config.yaml
n_layer: 16
d_model: 576
norm: "rmsnorm"
rope_fraction: 0.5
attn_scale: 0.125
init: "uniform"
init_std_up: 0.0227
grad_clip: 1.0
decay_fraction: 0.736
decay_shape: "linear"
batch_tokens: 262144
train_tokens: 902600000
steps: 3444
Each number is 128 + 32 x the weight over its row's rms, rounded and kept within 0 to 255. Layers, rows and columns count from 0. The size above them is the row's rms in percent of the matrix's.

# layer 4 MLP gate, 1920x576, rms 0.0856, rows 20-25, columns 192-383
size [ 98 100 101 102  95 103]
[[186 141 104  83  96 107  96 116  78 100 178 138 130 116 136  97 109 168 125 144 138 134 143 144 158 150 116 142 127 119 170 139 171 119  73  90  99 179 160  84 145  73 129 146 119 128  87 100 139  98 122 105 192 173 143 157 141 161 125 101 144 119 144 206 129 192 134 124 145 122 122 156  97 149 163  87 157 161 132 150  80  87  96 117 121 163 199  77  59 108  60 124  75 179 142 136 126 114 150 133 102  69  98 141 171 184 109 104 116  44 140 108 136 195 141 136 161  76 160 141 114 119 133 158 128 100 144 197 114 160 156 173 135 176 132  73 149 148 165 117  81 130 122 162 174 110  84 125 132 121 172 100 126 108 149 135 161 137 134 114 124 104  98 155  77 116 162 169 199 135 111 162 177 132 119 150 113 181  66 147 127 134 189 166 118  99  77 150 166 137 128 122]
 [ 56 114 175  48 112 138 121 135 103  85  88 140 130  85 138 142 131 126 103 155 105 167  58  95 130 130 106 150 109 154 132 132 123 168 104 137  99 150  68  84 149 117 100 115  70 165 170  92 138 127 127 147 133 141  73  98 119 174 175 135  84 115 127 132  97  95  90 154 174  96 130  82 146 151 175  66 127 151 147 149  92  77 100  97 135 204 119 123 128  73 103  55 123 104 142 118  67 129  92 161  65  83 149 138  96  88  83 123 111 116 154  86  92 101 128 102 217 180 124  98 137 146 131 101 140 135 131 119 198 157 114 163 112 153  96 136 130 163  64 118 154 159 167 126 160  82 129 113 153 120 162  94 141 139  85 113 153 144 156 146  79 121 119 152 115 107 164 138 121 146 132 119 137 143 166 160 226 121 146 141 130 161 167 136 129 142 111 200 147 135 156 137]
 [ 88 156  67 142 140 190 107 173 168  97 120  97 118 133 188 115 118 154  88 131 103 108 194  99 199 190 144 136  96 121 182 130  97 117 149  96  81 224  74 184 153 125 128 111 172 116 136 131  77  50 143 181 180 115 126 139 159  53 125 160  57 153 126 123 116 101 181 140 113 104 134 125 142 121 120  47 171 126  47 107 138 123 150 187 123 148 153 149  75 164 135 159 120  96  91 198 123 123 165 138 170  96 118  85 108 141 202 140  61 137  47 114 142 171 140  85 116 138 178 128 176 146 143  86  95 171 115 110  83 163  93 119  50 171 102 127 106 145 190 140 111 154 202 187 140 169 163  89  86 119 123  61 140 154  75 152 126 126  81 126 115 149 131 141 106 125 155 160 143 126 139  88 127 117 153 164  66 140 194 153 116 116 156  97 122 136  84  77 142 105 124 117]
 [130 111 128 106 114 114 200 169  88 182  82 132  84 113  68 100 112 105  55  54 135 146 101  83 161 150 159 165 139  95 157 153  91  85 100 198 118 139 120 163 106  66 153  87 181  99  95 152 150  88 137 127 130 150  93 158 114 138 123 138 121  86 147 130 178 104 120  43 132 182 174 148 170 175 136  93 152 122 125 146  90 131 135 138 145 146 138 169 148 132 133 108 178 147 166 178 156 129  98 175  88 205 120  81 151 126 169 159 195 140 156  96  86  94 144  83  96 164  96 153 109 149 192 150 137 143 145 172 140 148  76 162 171 169 127 119 117 118 134 138 128 170  67 208  83 127 177 142 103 159 126 168 139 103 166  42 135 113  94 136 138 137 195 125 133 145 116  83  93 145 137 109  82 100 152  72 137 147 122 154 137 110 181 114 116 113 108 127  78 147 139  88]
 [154 179 193 104 107 100 117 157  88 142 133  93  85 122 150 163 115 138 183 151 122 109 102 141 100 171  88 162 123 133  76 112 118  74 124 128  96 148 107 105 147  38 155 106  83  64 205 130 113 125 121  72 106 129  75 127 149 158 104  80 105 120 152 105 110 122 115  39 162 140 129 112 147  96 125 168  90 134  99 184 142  99 175  85 108 188 134  97 101 177 134 111 188 188  97 137 139 110 145 165 179 142 125 168 145 159 160 121 132 100 129 118 146 175 197 122 129  88 116 135 143 165 176 127 204 153 116 126 131  99 169 131 148 102  90 126 105  89 117 106  96 117 117 168  72  64 102 154 105 153 102 180 105 147 159 138 141 102 145 119 134  89 134 177 135 139 117 108 104  92 152 115 146  88 165  99 115 141  96 111 108 113 126  95 121 184 103  67 134 104 115 148]
 [125 143 196 107 128  96 155 145 141 143 133 127 138 100 123  87 112 200  40 141 145 100 153 117 135 178 123 127 144 102 187 115 134 137 118 126 143 151 126 121 151 162 153 135 186 154 171 128 120 122  85 167 145 104 150 161 124 138  85  77 138 115  92 121 165  85 111 199  73 150  53 161 159 108 111 180 158 131 120  79 112 116 161 140 122 134 117 115 196  89 129 159 182 121 105 152 121 145 135 103 163 136 102 156  97 139 135 171 153 111 119 151  27 156 171  84 176 140 140 107 131 156 150  67 103  40 131  85 117 145 190 150 125 138  85  83 200 165  80 100 122 181 129 217 108 168 113 152  93 128 158  70 127 102 117  85  60  99 133 116  94 170 175 159 100  98 118 154 111 165  86 136 106  86 118 141 140 158 108  39 148  83 194  96 148 165 128 117 112 148 124 170]]
# layer 4 MLP up, 1920x576, rms 0.0882, rows 20-25, columns 192-383
size [104 104  99 107  96 106]
[[143 152  47 140 154 105 140 176 144  80 140 135 153 108 118 143 120 143 147 126 144 144 125 112 101  84 120 148  62 116 125  86 107 126 159 144 126 213 103 103  63 101 171 126 127  73 112 163 105 137 136  87 112 120 113 114 147 118 161 130 134  90  80  54 144 123 123 145 145 163  71 137 123 204 114 145 154 150 133 126 128  98 132  76 148 118  46 133 149  98  94 156 131 203 115 104 180 195 123 140 112 122  89  89 171 221 145 114 142 147 174 186 134 137 158 120  92 112 131 110  92 171 113  95 132 108 120 157 163 134 100 140  91 124 127 134 131  96  71 133 196 148 155  84 106  88 144  60 133  90 179 109  59 161 148 135 131 151 122 100  76 118 110 112 132 116 137 144 176 121 155 164 156 130 180 138 174 187 100  87  99 124  63 166 176 157 121 114 184 170  73 178]
 [120  86 113 154 116 160 124  97 170 165 144 174 133 148 134  82 104 145 160 141 123  79  94 165  60  84 143 142 137 118  88 129  98 144 148 107 112 163 126 110  33  69  94 196 171  36 102  95 119 132 166 155 118 164 164 103 131 117 117 135 148 168 136 160 117  58 116 101 171 161 148  91  75 163 101 101  94  93 103 120  99 152 165 137 148 148 151 110 128 184 133 127 116 119 120 126 180 165 168 127 109  74 115 202 147  84 136 154  94 182 127 185 193 187 161 152 122 141 158 157 141  90  88 144 182  93 129  77 174 154 112  88 122 106  94  76 133 149 119 111 119 121 151 114 112 127 108 116 134 149  96 160 113  60 121 104 138 105 133 183 103 125 138 124 105 120 157  95 125 142  74 151 134 116 133 116 119 144  92 159 136 122 103 126 134 131 140  92  58 158 146  92]
 [151 137 145 147 104 147 179 105 166 149  63 118 158 100 167 164 115 119 155 102 125 125 151  90 106 135  91 162 163 133 136 150 104 112  91 180 123 114 209  92  86 173 145 147 121 139 101 100 122 154 168  99 114  59 152  46  88 102 158 134 201  85 159 101  96 190 112 126 174  77 121 144  48 153  97 123  50 104 157 129 143 120 107  92  96 167 152  99  94 140 128  99 140  81 210 126  69 153 111  88  85 225  91 110  51 151 142  57 171 132 114 118 166  89 122 104 126 163 175 196 102 155  94 149 147 172 139 207  80 163 135  98 163 122 137 149 112 118 145  82 184 100 111 143  92  83 137 116 139  88 135 122 117  70 165 103 177 155  91 158 122 144 167 124 106  95 149 104 112 147 108 154 158 149  83 177 151 140 113  99 128  70 105 173 126 145 168 155  74 174 123 104]
 [122 112 163 136  50 121 125  83 208 109 124 102 143 130 156 128 139 122 151 155 135 117 219 100 163 160  60  95 174 132 150  28 128 147 122  91 154  76  98 121 202 204  88 131 179 129 106 108  65 170  92 153 116 153 215 108 179 131 120 185  86 137 142 142 127 110  92 155 124 102 150 127 174 133 144  99 126  98 105 122 153 179  77 100 122 117 139 163 164 124  57 118  88 184 178 147 103 124 124 151 115  99  98 117 156 132 160 106 178  87 172 106 114 134 151 125 119 118 115 147 164  87 134 144 126  79  92  88 102  84 162 121 101 123 112 181 146 168  73 161  48 123 138 108 122 107 137 105  92  97  80 136 163 137 133 125 100 124 128  91 178  87  47 115 161 133 119 129  97 138 110 101  94  30 122 188 106 125 104 119 105 147 114  71 128 131 154 164 156 148 136 131]
 [162 139 123 185 111  69 114 153  96 115 102 138  75  93 102 130 177 128 126 163 141 107 126 126 111 111  77 131 177 168  94 167 136  91 135 126 192 155 132 151 147 105 180 106  86 139 116  46 154  80 181  95 197 200 124 118 127 150 204  93 137 113 120  68 111  79 134 110 117 104 129 134  86 122 164 130 115  86 104 145 156 173 140  26 180 155 103 127 101 149 104 112 140  90 125 117 120 160 108 159 110 150 143 151 186 241 172 134 100  97 115 102 118 166 166 148 169 136 145 171 135 101 134 107 136 141 122 136 107  98 154 125 175 191  92 125 127  76 117 128 135 132 160 176 125 109 107 121 155 150  54 139  98 126 131 142 166 130 196 143 162 106 142 178 181 128 114 106 141 223 121  30  94 126 126 130  95 139 132 106 102 185 121 106 146 107 176  97 150 107 148 174]
 [127 136  89 133 141  53 137  69 163 112 167 159 161 169 121 150 136 135  69 128 145 122 173 130 101 124 146 149 107 116 109 108 136 129 206 180 197 149 148  71  78  99 125  93 147 177 110 195 162 152 168 100 136 107 116 113 110 140 126 121 168 131 173 139  68  79 111 121  66  99  89 150  98 125 126  81 133 133 163 114 127 159  86  76 146 151 179 122  91 122  74 145 134 142 122 182 208 148 155 153 124 116 127 127 140 104 108 168 142 141 128 130 166 111 149 167 154 100 147 159 152 167  71 104 143 176 119 125 138 121 147 116 152 111 164 131 185 128 102 164 146  52 127 130 127 190  91  87  53  55  95 109 140 120 141 116 133 120 103 138 111 133 106 124 113 146  57 132 121 104 137 174 142 156 172 114 105 118 132  85 131 104 117 176 189 128 138 147 168 143 108 148]]
# layer 4 MLP down (transposed), 1920x576, rms 0.0673, rows 20-24, columns 192-383
size [104 101  98 104  98]
[[182 138 131 179 161 162 149 149 109 117 147 160 148  98 134 146 157  78 178 117 142 156 119 162 110 121 160  98 103 115 154 108 180 114 181 127 154 126  91 177 117 150  96 117  96 125 160 203 108 198 163  81 153  98  65  85 101 133 113 137 103 173 107  59 138 150 109  99 126 194 115  60 107  76  89 127 154 180 151 121 113 151  72 110 169 143 119 106 145 136 109 110 147 169 116 126  94 138 102  90 107 204 172  92 156 135 165 145 115  92 123 171 157  90 126 113 175 128 150 123 117 156  24  96  71  67 175  91  99 121 130 164 110 137 114 167 104 112 186 140 134 120  80 118  98 187 160 174 178 130 111 163 147 125 107 125 132 126 123 122 106 185 162 151 177  87 121 106  92 151 132 141 138 176  72 167 149  94 112 207 134  96  99 111 163 112 123 157 139  89 145 121]
 [124 126  72 109  49 141 128 172 141 159 153 124 145  82 162 149 146 202 131 134 138 134 129 149 141 129 156 119 135 155  93 149 150  15 108 140 162 133 168 154 160  99  99 137 145 127 121 125 161 140 114 163 109 138 120 191 129 152 144 200  80 104 102 179 113 130 126  58 148  78  67 144  94 185 119 167  84 120 102 139 124  75 130 154  74 166 128 137 143 119  72 153 191 126  90 131 120 106 120 140 124  91  88 116 153  37 177  96  86 125 113 130 158 203 149 109 100 120 183 124 154 156 122  54 139 103 139 162 101  92 145 142 178 129 137 122 194 144  82 108 105 184  92 111 157 108 145  84 131 146 135 115 148 171 167 148 110 166 105 156 186  92 131  96  90 131 178  84 162 160  91 149 104 129 114 146 165 178 180 155 109 104 109 131 161 118 162 110 111  72 111 147]
 [167 128 187 185 124 124 125 162 130  98  78 184  90 202 118 156 118 183  84 147 129 103 145 168 122 102 133 108  65 116  88  74 124 169 155 133  80 101 101 208 143 107 140 162 114  85 110 108 135 123 121 134 124 167 120 196 102 125  78 108 136 178 128 237 126  90  30 129  76 141 192 142 146 110 153 158 145 125 129  76 105 103 127 116 155 121 181 184 173 122 116 116 117 128 120 105 122 130 132 175 129 132 143 234 178 140 176 167  68 114  90 156 120 137 128 127 162 147 104 142 144 162 102  90 124 130 127 143 173 132 161 138 185 153 146 100 134 136 109 158 136 137  83  80 145 125  87 141  94 160 156 129 118 163 158 169  86 141 138 116 151  67 176 118 132 139 127  86 128  97 161 130 174 117 162 144 149 121 113  49 137 110 118 137 109 126 124 140 117 108 209  95]
 [111 190  80 153 141 124 127 127 118 101 123  61 117 180  92 177 114 140 173  95 112 243 183 158 144 173 104  92 208 109 156 102 100 115 209 101 138 168 159 163 146 129 115  41 110 163 125 143 146 127 157 132 176 176 138 128 161 157 151 112  69  92 122 142 180  71 103 111 159  99 108 162 110 157  65 148 179 139 121 105 111 105 149 141 131 114 113 173 105 187 141 164 143 110 112 166  80 192 120 127 148  78 171 150 161 117  74 111 139 165 120 149 115 116 126 100 127 184 161  88 120 123 142  73 144 130 145 113 121 103  78 125 140 133 104 125 136 146 149 125 100 103 185  71 124 203 120  68 111 138 120 151 151 106 166 140 133 119 135  91 133 170 108 165 125 130 128 159 179 126 158 198 128 134 142  99 121 104 159  97 135 180  79 129 107  70 158 148 135 170 150  94]
 [159 148 188 131 124 114 111 146 125 103 136 134  96  90 121 151 146 140 155 135 141 119 223 157  70 152 117  58 162 136 100 153 133  75 137 164 144 142 147 144 148 132 144  53 136 114 116  67 124  90 118 146 141 141 113 147 107 139 162 131  75 122 128  60 161 109 164 134  56 120 104 105 133 146 157  72  93 102 129 122 172 111 161 151 101 119  72 123 174 104  85 154  83  86 121 135 114 155 107 119 108  92 109 122 127 156 133 136 111 112 140 110 212  33 125 126 124  76  99  91 130 100 114 166 140 114 192 100  77 151 109 146 140  97  95 111  81 141 106 166 117 168  54 102 127 114 133 159 175  95 157  94 106 135 182  96 152 119  94 181  89 167 161 147 101 142  67  10 121 129  92  56 148 161 165 145 106 132 158 149  73 109 117 130 118 154 130 149 209  75 119 199]]